{
  "n_layer": 9,
  "n_kv_head": 6,
  "d_mlp": 256,
  "norm_place": "pre",
  "init_std_qkv": 0.0525,
  "init_std_up": 0.0525,
  "optimizer": "muon",
  "lr": 0.00922,
  "batch_tokens": [8192, 16384, 32768],
  "steps": 6042
}
Each number is 128 + 24 x the weight over its row's rms, rounded and kept within 0 to 255. Layers, rows and columns count from 0. Numbers have three digits each. The size before them is the row's rms in percent of the matrix's.

# q: layer 3 attention query, 192x128, rms 0.15, rows 68-95, columns 0-127
# k: layer 3 attention key, 192x128, rms 0.149, rows 68-95, columns 0-127
# v: layer 3 attention value, 192x128, rms 0.155, rows 64-88, columns 0-127
# o: layer 3 attention output (transposed), 192x128, rms 0.112, rows 64-87, columns 0-127
q68 089:136115141137116108108108091149122107104184107145146165147135148123063128130161092119145092156092150162108127115158110140153086133126169136119118143095093123152151136107084111117123150137122114085133150077130111092141094134164094142129149105117114138100106139158098107130145121106148154126126171113137110089095134146140152164118152166189112127133134162120128118123158138167129163154134
k68 085:112082123128120143122120142107141135144104135079097151163109054146106147154108145113102122149128136146160123145109124167097097140067137124141115125139136144165104101118116103124163164125105146160097138099144105149113144153103143135145131116123133095133101092079090124163111165102140154152137156103116141108121135147159142142126123149063149138084151102165113124172105130115133145166149
q69 074:109149176098128160146114145126115112111121113118151113163106153152136120182091165125145067138111150078090156098133113132129171119126126120163107128150111170100117091111133127113079101150152122116122121119152099096093129139126088107128146127170138183181133124140116092134168118140159128140116092117112114121105110134135094091154119086145128144106100157116130149127137150127173125105110
k69 070:153115101143148097137111125160134098119166101156162134103122123177127106085144123139153136112121144126122121107159072158138062109087105142170121167120139136091108180114118113112131145159151115097126134129137135114120139131130139114140144121075114098100173124135155159112151111113069131117121121168120103144164099136116098131136129129137171155157161141100134129086173112160119159134133
q70 094:129174141130108155117138179130155140131061112170124068132106099132160122120125154129148157122124158099157123085164162096149143124125113122151155127086171085112096100090137147116143088112137148136147143179100116134110144101142104132106123144124117125148130125157119143142132114151123119107124156153122113166112094115147077119162136082108161120125135119169109146102121085111103108112114
k70 089:158167130110110125116135123135129117102093093123169075114129176146133119154132130153091119138109129117127150101142140109149098137141132138157184123121132142127152145109142154131091141133128050127105136133126136136158127091120119125120102160131085152142099138162159108111104127138122097132165091112129088120094139129076118146151144083157125167153156150117140143070107121156161107099083
q71 102:139053124101097110144144091131140135139136116126097148176129160140151127095205116090162124144126127156133150115138121149099103109128150089119119131099140084163126108102110138105102145150074159138099101126118101135111124095142127151146128119094126128100154147121122088106153149161120167128115122145131142116085147096132151141087127145102109080126118126165126126174135115096115115148153
k71 112:141155125123109162075132119102121140121136149065113141109104119150087150139112141121111106131146117172157165143131121203137134167096103175088161157153135143126155106180125132129132156127131113138097159101150115107183115160138126111121125111115118082135077123130175096154131180087131135135100154120131127107158128153117141148122099132105122141125131156164116109137118126115103136109139
q72 090:102171113121167151112132163158142153119103166180099120131086098122168120148102162111173133098133131093167119128129145112133160111111097125138131126125157120078116125124146125096132090119137112138128141187104169129127127128121136125110110158137102147162129134116164163125132116152123085148131131117141120182098095121157069141187124080114132120129104110163081144122147129134125117107127
k72 096:135123132169125120158134099119154147088096102146156122111145170140135103159115142157084115102121175085096110141118120118157092156174134079139154148141121123138123142104141149121118146109154115124138118125102171131130132127180128094116118135170145113118144142167146107128135139130153105143141082172184103143143120090121113098126081120124139152160116153125119150090081097131164129095087
q73 129:116132119143133129160124128157138107131129129112144125109156122121116098123131097145078096118107148141115117142078114121158165157147142139177146145165103132121166106134123101174155188117104128095175164082135137077084110128153121187143128126150171102126144140091092146167125102123120103090129129181096119126113135137110116112152114139147130122111128129110130141115072150107153130158115
k73 125:141120148160090128130158125084131163126155099142141142133156144093137104100122128107143150121176139113074144130093127141123170110182123118108139104161116159152138112102081162178153091113127131112146121158111101140126138123124135165097134108138137086118132144133118077095113178123124117102145091135134135119147169084107109126150112137169124159111155161105135110123158149145139139091080
q74 126:074111120094099150115151148112102154121110115141128113135124109089130140134127124117125079156143139157132170105110089094112178121174153103119198114144134125162164129165122111122130114123102155139127067125160120169113114121154150113153116132123159096148142111142150140105126188086113103146130145106127138128121084063114130123094099119116122113107105122139146167135108149141120108098123
k74 102:174099107149157133131132150119126145134138107075140111082116181173165116120121142105130137130072140093160121139094131154105124111112127134072116122126144162063131090171135156152150129152111166141145151125089109146168090127155134132127125109133138116112166149096107137137115115158127151139094155107139112138137160142097124115120125123178143109137126148116068122079115133119151118109131
q75 112:126133133156148150109091113153129189198110129139076098155133131163153125117113111104127115101105118109164141154131153084136105147167148095122141128124135149155152147148156144072151143147152117120089113140162118095155105126125120117110128132104096134115127104115119116133118120118133174150098147117105106114119112094128184156097083162137162171156150110161112104158158146131133114117107
k75 110:124068106123096117158115123125149117091101102115103153139108117157085157175116144132155131146085123104120048081117144152145139178140111126090060128126124095141113147106115122121112143093103118152172175143100121132095110120138106098163108148118123132128160149122157092129162123145137127123121147151153141086130153180130131129119134092137097118135141108122116147134112141126150139132138
q76 108:122180144127092181135107166097153149111126114105062111135167159123120133172129179122116168114156104156160132091120111111168118133117098157121098118128140147131113131147168125133163107143125149144126121138124130153117171128122121109157087140130117141135125111086134159172134143098176150125136111143136136161155166165123159112102113146113130119121139104143134071117117102107117075099133
k76 097:114121117078180100150114074138102101163109102165155146118122125074136159100146147097175114135151110133099141112159126102130139088103130115103157102109106143117123106126100106125149070129158099108131143152104112114145152116104116123067150151103109120099122123152112139094125093111090146148132120136138108134139134143123135144129139128144098129085107105106163120132138135163094102185091
q77 103:135096100147124126083129143103098153127131095142139150128154118113114172117132148173146133139107133124142125098162124139147138137106108104167176102122231095105118137184163125123136163141097135111138110168122162107117148120133122152134110107128128133113105105159121103101137075135115134125146139115110112138128125126167087095140157109130153088121158155114129111108126168095098116163100
k77 095:126206142157118145133136138071153128133121151073130091117162143144147143147114147098116101097147129108144074127119150169120134106169160151167148157138093122137132147130092123125162151126107142132157123109125111126119147124111149143121116170163132167168139135116096114155113147110094112127132061134103146164141130137092122148139108125171112125117147150113166130144164093141140097126095
q78 103:093142184129137157128161139119142101155166109099125115143098104124148164108143079145145118114119139090117119149096152106183116118135115122147117116142139137133149106098176123132119108097110126129134102134142110123134135143111176114167166160187147115110144138100127086121094193116145138166142145139161141109132116139117136135148065085158129149095091129107114095143144156144134116119098
k78 096:152081130124137133112096145134122135136112164136169137144130157115146097155157112125128124132106140154099109105107106077135158109183106148142144129186131109115116103164095106136149166128123092132104097111151082121164133126162126115164120115148091111109139138118112160117115155104135081116154106124118119129121097124133142103163141136122128114154169064118182148117136133076165088155130
q79 110:160107113113133135119105123132091152117099147127099134122120123070136159111157112111110121090133114134129155115133171103133093103144140143113086142155137096149124116149138121160117090103107131145116144131082096107124132112146155125125132116117157134153096092051138159107104084102079151147103106091121107165104080112088130118103078125106159112152155140115165132120158147112105131108104
k79 107:124132102170141162107140154148139150122096078107135130139107154113119138103107129170123125139124118096117159151067107102142149145100107135131144134124135154150153170120157104161152151146114156127105088170144109130115119090099157161148082122185128120106110124122143127165154124157164145188137131128150128130145137121129089165137090073156115122165134093129128121136155123102127114170153
q80 141:135088115098133089077145120129124080162193132106126161152139082122122123113163110151111136116120128133120146098147099156116158121184152108142109149153109154107154134110077156133121123145148120121119180101146149119141122142129124163085109109109125166112105117107103160138119111141146150113122107117088136104145146173135139127142207104092106109094119120141114132144129133094103131141156
k80 109:147099142122112134112152125149123117108152118105104134139113080104120132116110112109113137104156119155144152148119128166102139125063134154090124112074102142166134142122103138164175124162103157100126167104133078133143124137141131152130125081125125129125104119101124109141117158079139194114113151113102137096129135184170144168080123140079113128125110130142079140150155122118114130121160
q81 106:124152150149110182173129159091133132129076132150159080126127152146167147136105121127151141108119111109130101114123135097138103120137064104125154122129151116135089098142184115120111109133154140145164100159114127149114138115138133094119143163165123122150168138139180095111148135124107128110144112131177137124128120105108120116113071108117189126146115130121110099118146127140164076125083
k81 106:126169133141141097117145175194120129101136138160145095110156150127150142143117127131118141128123159096107132115135155110169120127180129083171170134118147128110106129101104118114121127131160112130141111141136149119117120106126132114126133141165126162120146160172159132114155103162107097144154072126145084156121108093116114104163162130146131148167116100098155159066108095164126121100098
q82 106:124156117145150164178106161098150152109072101144116082118099145102151164127108135135166166145113109088161095140107162079138124158151087112118121107125144098125134095139191108135119099148129100117120106174093151118134121096132108108112109178138151131143138151156166130088143130122107106143113098137146138155126121100123125104113098122131145105148102140107117129127120155164151097121091
k82 105:136165123140138136131151158139135114136101108161155126113148146195140131179145141141134111117101175124099117134158125083170117147154098090155145137133115118091126147103169093104109134102168111135179098137121163151117135090114130138143122138139116151107130143134137117116124104173124076148147119104147087148119091112086087100133130103128151182130142083138154130083128144139146106117113
q83 083:142114143151172133151163150133130117100096131145188123116098107123153094125128149074154134100134139093156080142135148145109128115130156110148155115156125104100123119084101173085155080088132124114102098130123144151113107131100122117115136091147143147156147145145136143150121156154101139134196128174116137146121116105151096134173154112111119136137119084123103142110106082122120136092147
k83 077:142196148129103157120116147126117136107148130196129105115084109155132126153119106173106114151097130129132133157144157125153116134155104103132139124099097130098118136151128128095109165185124082115125127109129187136120110070154116148164129147140143136128108120181163133134105119135106095140110115103143097121137098107078102112128152110111125161158096155117143163102114116166121096124134
q84 085:134096123132130128152125107135089111132161157107130112163122109166092142131157137161079073125132148164119113142138106155139143122135139158128082125152127146171144099125121091117115154169114161148115139094171091122143126123145138138095140118099156148095150107102113126137134129109139126148090146105109153106099126158118149119085108153149167100098143129087131167174154133077114142160182
k84 082:117079139141127085088100091111123148164127136095098153113128113093105139102125134112137121130142097159119140110160103149104137122062146144122120137143138118120134143183104135137123129108133152111119144135157091123154141176125168156119111134110156103139115125116126108111127172122135186105138156117136132103128138140160164163125108195129114087075137145157119083148149148075106147129142
q85 096:133087160110127115100101098113105100108152120106164137114164118133058164116152126128085103127116127110113113145119116163113104150113136117120111138152101152155157106122081118118111162127105143111110148105148081133129125119155130126143129111112136114109158124092086078155125118117206131137127142134108126100137166121128182141075131171155113135113156147101144143142145134102114174151157
k85 086:119088082128121114123114116109117165135144144120114169154123091140136147118162091142144123100136107173140119143151096143094132133080148133114083113153118120136124108177085131117122133130135173123101132119117095129112105155154126132112127111122174079123104098097129172140130139109126165101109139106101151068140131143147179159108105156150134088105142136151138100194134135120112147170125
q86 080:138088126144113144067105158137152140103170128084163099134155152157100131132113145135119101148134170125123093100154126135155113090160144137122114089103101147152134081136115132100119106134162163149128142130175107129106081155116110099111115144145151183105154093125157113160134140114138137112154128150152125093129158136140140160126177144135135108133168085096096131118136095089112118109140
k86 083:096126107112143129118108102150089107137139118122084151139152091078111128118104125137115133159127082145156107096195119146131153119094131157138082153104069102102147149138123083084107113146097095102137143144119094141144112155119131166108142117112143140148153113158097145104102150128136116168137154095125150153128136177144140121165123119106101121115130182135144133133154139144111133118182
q87 105:141144121124113116132121134128155131145102104134111104148151139145173137097092173200115117162134144121107115084118115172118154129139121119162163075155093128137132093117083128164125145157106157124113113158117102111095169131130163164102107101140136102104164113099125072098103158129102167124113112124067162109156122149114107130133152139113116116137145148121117134112139117106114093161117
k87 104:145099128144098139188174141145093155120123131110116108106154140090096114112120109170118147082130134092126093125140099150098133121156132118097116156120129088150142133093134171151152088098144171159134097129128112136093129180146130148118151132134171138169126114135110134095111192087144130137136107139134090134118130117124120145142058162134150155133143166142111105129133138127149113112099
q88 092:129125170112138154151138176118140159111096088137172075132133152171122132115109102101176140132149154101123128123113148092150132128174138100115122120109132101109107121087158155137102102134146127124125124149086112140096115138142099104137119144180132129152135138139143112143159134147117123131157108211133088124125161091110102114148130112133109138174104107110103137092081122137150125082097
k88 122:132106134141104117163152130166110112108126087143167075122138146130112117105130125107097142135131170112095125153083131142149095134159147137174114136145120128159147132083136165162139166109138113089129082106123095156114120137188078132108133114122159120127122111139120100108160128097138098101099112145094090133115152096107131103118149105142131180153151135153162134101091106169145127153113
q89 101:119095157162087087151137135119136114162112109129122125099124111144132145134130119128092123139151139142114123122156141127097169161106071128146097144110111136120105139079157114158150077145166089125220123129131123104167144105161094128164126141125188117105126124177145118141150110110126130108103119158118106120153101115129134127142169119139173145135138118157163127113111117160087135132132
k89 103:141130144131118137137176144154120138122149116090146105126158164109148117128117140089157109131093162133104153160132090102110096118151147099090143130103143114120146136087149173104101119073139111124123151131146128142093122142148086130105118122148117175156117120084106085110123093119152105119121155154131089111096162133159140107085147143179162139120132149126114175094117131116152101083092
q90 112:140121175150184130134146126142060120127137116088167140163146127138093099152176139178113112125138132106131125122140129139116083134116144146093092138142162117123119155128131125125173148157124166129111142128138136112118123136093132136094106158127062125134098100141133110106097166112119142135107169104135100096122158129101094096083151096093139113144115125165117166146090120132126156116157
k90 106:111126135084082129101125115126163137146149145125091101100112153151102107189100113159135129130158165173138120151148123089113130149142160143127164114103129145128115173119120154119113096105162152094137109080095129137165141144166136098100174141120128126120149140118130122112162136138131139122136150191125125140126111131150162149057140127101073091132108097104128135123167127120134109131155
q91 102:101067137117115118157166127154085111150135151122124125127085120144154120152089131130102090158113129122122139136116116127151135103109131187112182146082102125127119128100101085127102116127158096173138120141136149110129096136090141163091129121123173188143101101117105128163139124140148130140147110128118131150117147125166132110136150087101139150138103118143118119117164087120150139058150
k91 096:124122103119186123165092132133125115123163150152147141130105114114135087120113122119103153132118160159180090133120122141138114129161132093127106115119120119101122114112134138107150129094089139105165153129167139121126127124148135077142119099120139185112205085178143118122108151099123170122175152119130136116185116138090105117135129142122150095150164121137125131119147119139087108174159
q92 108:128067139163173157126176152146129173117172187141172091151120145098128118096134110121108151158093120153148141113155127136126140138136116121153145131134145154148084116137163116114153155123163103122114134116162150096115108110101167101117110135134141137142172075083139108135149183119103110112142097112109115143089103149121138145143114128153153133134104169131134129164144097113150150114127
k92 110:159151161124130149147116111125143137130164148104111104107145133109123191168109098123132114173121149121126133139149116160136133098175112147167111096136154111116125149147144128149115151102098138079169111123124143168091120130140126161152164082144128135119155132138107105118120124157127119153107109166162139137175162095094124139202134146123061143145138138099152127124113143141107151163098
q93 123:120133110115147123167092143085136131140111112154128142133095113119145144119126081112136103113138074133154139144093131093128145127124107130077147110148101110123151155174168105135122101089115132122126133161136116106170177098136115119145104135159148100124100135121137114113127136113131158134123124164100157154191089082133146170151086117103135112146185107129146112167167104096155102147126
k93 109:127177102130122173100111101125112180136163167106115123122101113148128120126102127105145140127134141112139152146158141115116093170118108088140103133131149126138123110071133081121136156157143123149136135154146140106091110101144191131176127133066090110114112149134135165144157085110115105130101141126115143063111129143098122100159126121182144139122137121131143150106146135165106144113100
q94 112:121103089143165127130094097137099152118126133133094103083151161120160179101130135115134177146190075115102144116119135118107125143128104106119116095086133100112137101186168138167089142170118152125148091105168130155112132152120119114122162115131127116131140138135136150086168147145117121092114133129115141115143114130146111092138078168134132152110121125105120142171098159128127159123108
k94 094:130129149122105088122140137098155106186112102144128110137152120132133148111142126126144060119129129102177141151137077134111179112195128112110120130116131067117123129155185159095113127159127137105133124193122125159110153096139134141090126109152135097136108125106151096124131112119155140124129139115108131160139123105124158106116119148139116108116141183110116101131133097095152184134149
q95 102:183112122129155141153144124114128146086130150132140153104089160117122187112130109065145096108139088120167143147151123174105116141161125099115140132136171140103135123074127101064139137102132169156125110128120119134145171098106138168166141153102145107127151177157156130157127121091150131174102138149134132139119155131105159126152126157102125171146108131134147137113136132131119116116127
k95 099:110137118164122171130148120121089122135102115075102150132133089164151159151135137108114143134149161119106123134101172085143149161117145138112128138113112097113109124180128125156110156121136106123093104108125147143180158118153115099138144139127152141106084103094101092129104122162122169046111117135112107077163136138163112138143135138176122117113122118129108106104097106160105111128132
v64 119:134133166108144176123128130151122139137150119140142142119103130094105131183108160095142110178179135124108133160157158144123121105106094173133147118151136124112127163123113170110114120130154165130148115125153113110118161124104099127106175154126158172120141113104122133137111140125118080093094113145101156119112088167075153147118080118088132114124131179150179124099123125157113120145119
o64 120:104172111118102130109119132104095087126107135123119126112122111107145088159132107096101089066131105123111138113100107124125120174160156123099116122111093188113137123138133144167135126148112136179116156106162093114154116141135148101088145131134168080132124145142148094118185120129122162154160140130122160090113109109097134110092099161127114174149081138130123138101130107146132143150148
v65 126:107137113136137112137120173165109150126123108151119118158127108142063109149162105140159071107096129148127114126138121143112126098117167128158167175146160120135188150112104145178108140155139110145150143124119154083086078138136143116136113163117122127130141152113131174129149123110096111116104162148086135115162156109116129121167108142134108150088143173130122089124137120146126105085124
o65 131:117120157102138169084139077128112101175091113167104149149107124105127132129124095110166102153124151138107143111095138150171081110137127100134076124163142112142112135104117146095106106120136152166112096133128179130163120117121116108139163181135110151120122118167176094125149090107121105142141129124128134158087142133137098097106096107184145157131134128106143117109106114118115096119113
v66 122:113120097081105167160101141112098097123161150104173124110112122155150128130120118135155125129119100109142118185170104152144122099158133136155116144106124175152135103131146087097163107139105135159136119135113118139141137121114162142103123161133138102169081161144139117096102114130103142141159097122095146086115135108098082169098117139145148156155123115149116167104101153163135184122142
o66 128:170136128163167124137094115118148134126112142130130117177130126105145185131147113143128097086146117124159079169182090161130119154109124161131124100139133138123158102151118113086150150174162139105128127135129121121113085132135124115153131105136161170111152121122120131125146121090132139083121143128098121129154158166118154140093110133201093161152120105103128118112131082096147143153098
v67 114:139112118124086142137111143092146147111178085119106047140152111114175149120106097108101180094117122117122159110184128134128163149092156121101165127106135135121166130137117136139101113149108106142082114126119116111142111112109119148104088137141161089106159113167128119111098116192122095134134127107135097110153142149087117157135121136136111130148130142084122123141119151127088148125118
o67 121:170187175125144095141128128114103141088138094127113131107125151112166107112140156156099126107110114088121099166102123121100117125107097116149073136130117155140134129094074132147154150115151130123156115169118111135144142118142139168139159113183106133121146166114145095134129149085125124155100120134098103079125116149108122143167087106133093161122153119109087099135127110163146116152110
v68 108:148132176130131113140111131117123087089110117121121090113121107123133063100155121171144114126142081132117149123148145122119129169178165175097107110153116107172097131127107107120101106114149173120137141145175118089115124160106109113121120116168163109132130141116116126106123094131122117094108126079134141126183137158117145163111140088093119125139082103159118095168127113143124133132092
o68 119:125123154124131136169109153126084091144119116165114142136146101134135191138087125138101139113125111138108112130117126106136153102121171139113158104113116124125107126113100124147137142147164120147132172143161111150117124074142152161139138128131106169150171147116098130126117126149129151185193114093136091143161122090121119097163134101092126146146150168169137134098084097111160087137138
v69 105:146128138084124173135143143149111103157155122144116142103138155111117131145112101108139110131133134156099131124136142157162091077124127135160093177092081086164109118165129188129119119112134104111142158144130152134127165111137153130135180117102130153117141133054155141120146114144139093132141100110095120066171092119108115159113148120129161101151109121121146128138128101098145115108152
o69 112:140096138120095118116122129114176118107122141123117124141123124127110126096161101118104107098142100160104149123099086132137092161136144078155143138141134150041151109174103125106135175114101152151136147133116115143095103119135172153135102158111165093166128111122156081148157132109101134125124125147096154162124121078143151125131120136128158131167131104096146120144120121154189148107126
v70 119:135117134195144162125138170124131125118131125121129104140083130126108137123139133137166095098114101146123100111096109140158167092129160097123117123107123142113100129084179118135166161143143166132110115131154120197103152147104115131123161096121102140113145128120079118159136157163139111126165097143098115120117133135172085114123119159132110160171092161156127115112156109115159136114170
o70 122:151123121146105143113138100127172144108116126125151135119148120144133114121130089109161151156140156133105129111151096124117177149077128142103129134064090159133128115162128100118102126119133153135082129147122159142137145142149118119100140156160124123087111162137166189135134102125151096123129103095158173166128148092168157149126136124115131116199147113100178117146142159144128170149122
v71 110:151132159117107137103130168139137124137154147175150146166153127118114128115145129148133158149115132109143128131093163107104104151118170113114119171128136108107124094166128131143143108171116107162132126126135119099129156141113112142149124197088127138169137166092117118117124097115148096182178108118130084143103168154111166120116078165152117163153110143151123116152113138119173161101142
o71 118:088114140171152166119179121100093097119138135069163101128096126111123112129113160102130095115168138123166120159158107174121128129116084169158121122133133163146149121133100150135138150103117141128134122095126168167114100133121150140121119109130113151122113112156138125142137139075105140134094145105134141182141147097109094108145164096112109134152127149103109148094097069139117168112138
v72 127:140088085090115105146176134174151131103119155078109102163150168140100130133140128065141133097134120110140152143115119119140126096105080113117117069148138160141138143103128148089124119139124097139130150110109143166154104142113066156130091123182111130108142120120129147132118109127136118143144134118113125133124094164140074104155115081138140144104119124130139090115123099148088141108106
o72 135:155157152084113094139136108166157145105157137136126120148116160113148109121117118144148122154098140132125126146137134122154125138157187153104139108132101142130139109114149116101150121136106154098186118125123132133163119179132156115071152120135120127116143154148179123115095136095145083133140155145131065098150129119087152137098147146117194138123127103064111120161148122115120089134157
v73 117:084111179116107140105097138138124121079136148120150093118133104130159115155102097111121078145100139132102121104095174135110143146152097147127135112150157092109123110125124159149145125121131116133147111110122138167130148127066137127144120136115147163130168114099129089120141135130120068142116127121116149163158129147095147127049100084135109134087123123149134133122115181130131071107116
o73 124:094138157141115154126102100100127132106100165090130132155108121108121123115138126122117177122172149093120147154131145147158125133132164111110128147105104107178132123159095153179116127153114146128151117176117095169141121133124134108107162152157145089184109148147117119133147154147096167138170104133170114116155128139113088138134110142106105105144089129118095123157131072136170175132120
v74 127:126172122117131106109111124170078110131175120130128159149116127154091143097144134143108138149122152130144143111138145083108125080120106159141154136164066127090108150129122143109148152106130134200100149096157086113145119122128153100122146126124157165128115187116131140104158101105154110118156113146158106091139132127124119145160135104101152145121155151123076146117146099109131153172116
o74 134:136102131146149131101120166118114128150129160134140168115129093137149096163133104107124121070113129154101081134130136115116099174141132131150151099168134167166138126145145147158122150112113100113115134145132146066099077150136104176130127125113138150107151095133130124183134152138118102104135133162076160175156115126105086097119115137144170133163123132167146134128150161120099103118140
v75 120:124112105154096118141144128115125125127131149130148152190120163134108110130109179141143147125145105137113131123155151064147151136154146146118150157126108133118120182145121127146122092129127147134143113096138099143113088160119168150128079106138117166087147155101107117133084119134166100095173089140128091114182113124139109158083116171131115139169128137101126069138107126127144113111128
o75 124:116172114109137118106114122099135087113147128118118162115128131105132149126124155069115093113116173131124100149157088109091127145130144146100108158111124137091166147159120097101134105109143160133125119139085117127094122107126146153128138125140105105120123140154153206139100127121122122190126081134104157159122151130131106166128086091134157127196095142143147130108128102120163101122111
v76 116:138145091111127121141118109151141146134116156145106124164139126161161157119134143153124161142107138104071119120149149143116122119121145142118119127159140108100135123147146089135141089123124171152145129122092097149139149132147103117143135077140131133153081117117096157136177099087102122098076118115112070089083113149140167114158155115118105119142148139154173135138101103084114140105191
o76 130:131131096134142122102143121169089159116137150119130138086110120173123124150145119114162118126109103168134150098152094097146107144129107148129119169138179105140141151173178111117198159124120120111155117111184093150130173125150129123139165099114142100139147156135143123171122082132098107109108145103095121155127120109128111161150119093094142120109148140148088113130103161109116158108133
v77 124:139137129099151148106147177108147138107129101118096122165171131140147141106172161130136156144167124108108127165147113133163130097149159120155127147100139119108126133115132117165102144098099167135141134133127159139123124172090132105115132100130108120046119168129120150136132110138148174124099138096140103105120111159083138120117172103111108156145147149161161123098151074118102147163158
o77 137:129145104157118097121111075135115118146134118157127166112137167152146161146091137165107114129082107145118086125144066117140101117122121106123105099080138126111070146133165128079149134158133137130141141132163089112168150122097109185112162134126160160130119091107156122146187108134106113153090115113120133162119091109148087100132129120114138094129121134152140126137156141130132120126148
v78 118:130113153134115103140121114118177145093154144146145131136154128123086175139127090140157137135111077151170101084135173149080157087153096115094129114092113112169185123151133114128147132102148154134141121102116138131098166144174119166100123154121135123158122152080133141085122144108097140146146129139167113123140134085134142136152176133148138150124147126119157106127109139159166153132117
o78 130:159151123129154092085144125117129135115123166144139082142096136145108143124144159135153142082172121127166158098094156129168095078081145177144139117138130143109093116100116123168118120123143113119165139117124123106118097093145158136096128100139101115112091120134123168114145080142132086123164137109122123130122119122099121115107142105150169122152143093093161159109068118113113157100118
v79 120:123114132107163122162113113111180092132094131144145130165103119143110106089107153156128097086126146156117106101128132134103135085174102141143137146112116141156099136127109108120146155170141136146132133105193168097114118105160119146139097122111156136147052068159135178152121084132121106126117119147104112130098112137135099149140164111148124121126129154132122098170142148130112109117152
o79 133:099095126135129097093107137158132151125108162134135110157173126105056114151160082108140147134100155144132177099109127131169107155161123131128134123169113111137133145125144083149144152100137120112120139107116164160084112115098113099178138164177136114133187135092122135120122110151164105099124155123116143159123142107124115111115086098141105123133102135105130130129078140130153110159134
v80 117:107140111116119091159163136150104144197160127142127126135099155136109162114136128128070112143134108139111130158145122105150146157147177160129156118089161154122165129114121148143140087118136105156154104160126108152138137104088115167144131144130111142107134128123128129114160085115103156207139105141116106129107095112143112154098162097113135128113131139090178140143107159133159111147165
o80 121:129134101124137117137134155148099143100175145162135144129106082143103128131136145136134098145140141105136130139159127127133072109135142118133115123130119166104093096179125134060117151099129093100104145118090130117140114082126134090146188123091127115121209142131141133140158153113115121103115121159147115119094099150163121177125084155166146152137116141106129132106146111155156161114138
v81 101:124151099150092102119152130131138156153147115121110110172157146139167102097084157134158093115143132150107131121130128120158114090105158152116148173103153177137120102152138160129099131167117108128129116150086134120123100126138165149092100127098121138133151132149080110150126160189100134132125102156154162179100150157138139162129071125110112153095125154144126156118126107123100160107119
o81 105:124163130107152128134136114150129146133169088104070152119126158117150121175104111120127143141139102074089137111134125105111151141158158109156073137095143127123089156131120122124097111103146097119134115117138153147138115108101123150164108122141118180118128100178117083147119119133147132150112124156119146116137149131135144161147163104164086162161106111082123126134165072157089147134097
v82 113:126138134138099120125137147135095131115120083120148120133090132126171086095096122100119107085157082155099128118138089139086162123101118158137164156084115162122094137169123166093118133171149136117164131121150153119171146127131089110177096122122141082131117088106136124130133105144148155133126112140125107138177177136104159131089107090121138138150109116135139136143166118149095124157125
o82 115:082091126146138114140081114128131146131162110141088129103157150090111145143109103143098130159098156120115118150108084103163201126140176111151081117114136132174145107119111067135125157150171124148123140118104125139104129127140152155114120128112137144119138132120128107127130134142146143154130173114179141122140087138070106157160093163174142114154153124118140123164112128154126129145138
v83 121:157103083102124155149142093194106127109154104132117129116121083154087164090117128115122105138142152180133130091136121162148122126114120118142155112146106104141112148116156104128174127108094087104164120127145150127145148159136192116157128120095148144130108076159161158167148132140110121106118132096157120098158124148127140134121127165148142145150125144146138117093114115149114132070157
o83 128:123119144109149146123165129119134105101129134113138157139161142090117119137174107085101149139141126137139101069123132055151102168148063109103141119109146091104180089134121109131107117137118127102163152113126135131143124088122108171148129171134143099129159116116158092139124126106140130130147125137114115134129140112123157140077125119156144117112113150154169147120078170076158127110103
v84 119:100100124129127137085155101097160069151115152130126143171127114104169113129146155111070123152086132132115132089122125092170114149117147124128137115098132116189145106095108130135116111135102128122156148111086096141125117098109146111148140108067135112144141108121106126150143125130106168131119119142149111158108136138124097119141125113131115120109187147124159154055089097136141119106164
o84 118:080126103134152108131137095125122106118194127100140159141100164136111128120134117101129140158093163116151140137150131164109108127127139095137124148068137094114116170144107129114146094137129112142139099124187155128133092097095087124165142123136102126148171136134120106173108101146128111081135121129122158065112087163182125133136158121105122149132146129123108144153159125156125166113130
v85 106:110094109147117150132116155120064128139147122083112110168143116109154118119114139148138158184117099093141129137086192088107127138100104131172104110146150099118113120173110133148121139106103145110118125081116155178134167137114116087094115132105112125133109122144100142121132119168118146123115132122128094119079135155162099117137132081146140127116115135166112112112079150133134080106111
o85 105:129152115109165134135159112142114129118138174111103092110119143150119141124123103133123099093132152123145098133116153093132104126103158174131122159071127098170160121188146139154128118123121140154166125145141114141139108171072110146131082116130094156126111173083107117138139145144103149090108142096141118149125121123176128107125101107097137112137082103152097124111146080130129173120092
v86 117:152120137098136098167112104138105143169172141089129080124109125125136151140120133096148138157139151131106153076093162136065110142140132121126122127094110142137124129147134095124142144179105110137176125186141137168100131114118108128152087172148117120148153156124155153183101143091140122116098104114142133143117099098153101135081128145119125134141126147128139163135095134166124132137077
o86 122:166132124098144123120152137139126129109134125117087110169100136139112113117120151120115143126167109136142104101151162137116102108140131154130159118116119145165125167125102120148128107115129185125087151106104141131159140105128153076090100139044125097156144162119130117128070155135130146123123165178143089143107129146087149154125114137175093074169134129128109142116157114105128152135115
v87 115:124117127119124135112139123113167114125148110126138149119135091159133102128148122131090166131126161139150135129156120116099129128081135126144097135149117111126168101126148095135148082141091112138144138149162169078135085161140141121140123096112141120085123125167130109071102142081132145147093084150117151149071160106116155121113148096130154127157067146140131125066148132161159111151112
o87 127:122166136163114127148157098112122119142147113139180112164094137150119150102122154140083142170115133136171133148092129113155166137126103106133130131167203128134129148147155164127134150139111090110110137115141145072119140107135123127160116132125124088107124124085104121101139104138164142116098133106104134168169115144114157113072147147143117110114094138110113111122121149093140120201115
v88 109:147134143110096137123134095126183117167161078116162159115119180145139127119143124130106111134106140128133132068120153146126150173113136128136145115110128105153114121115140123128158122131117154122132117126092137136191138079137123063156148143149128110115129082139142159129126145147073110112101108179138163136108123135120103130089096167138136105142116114134103151109159142094079168098152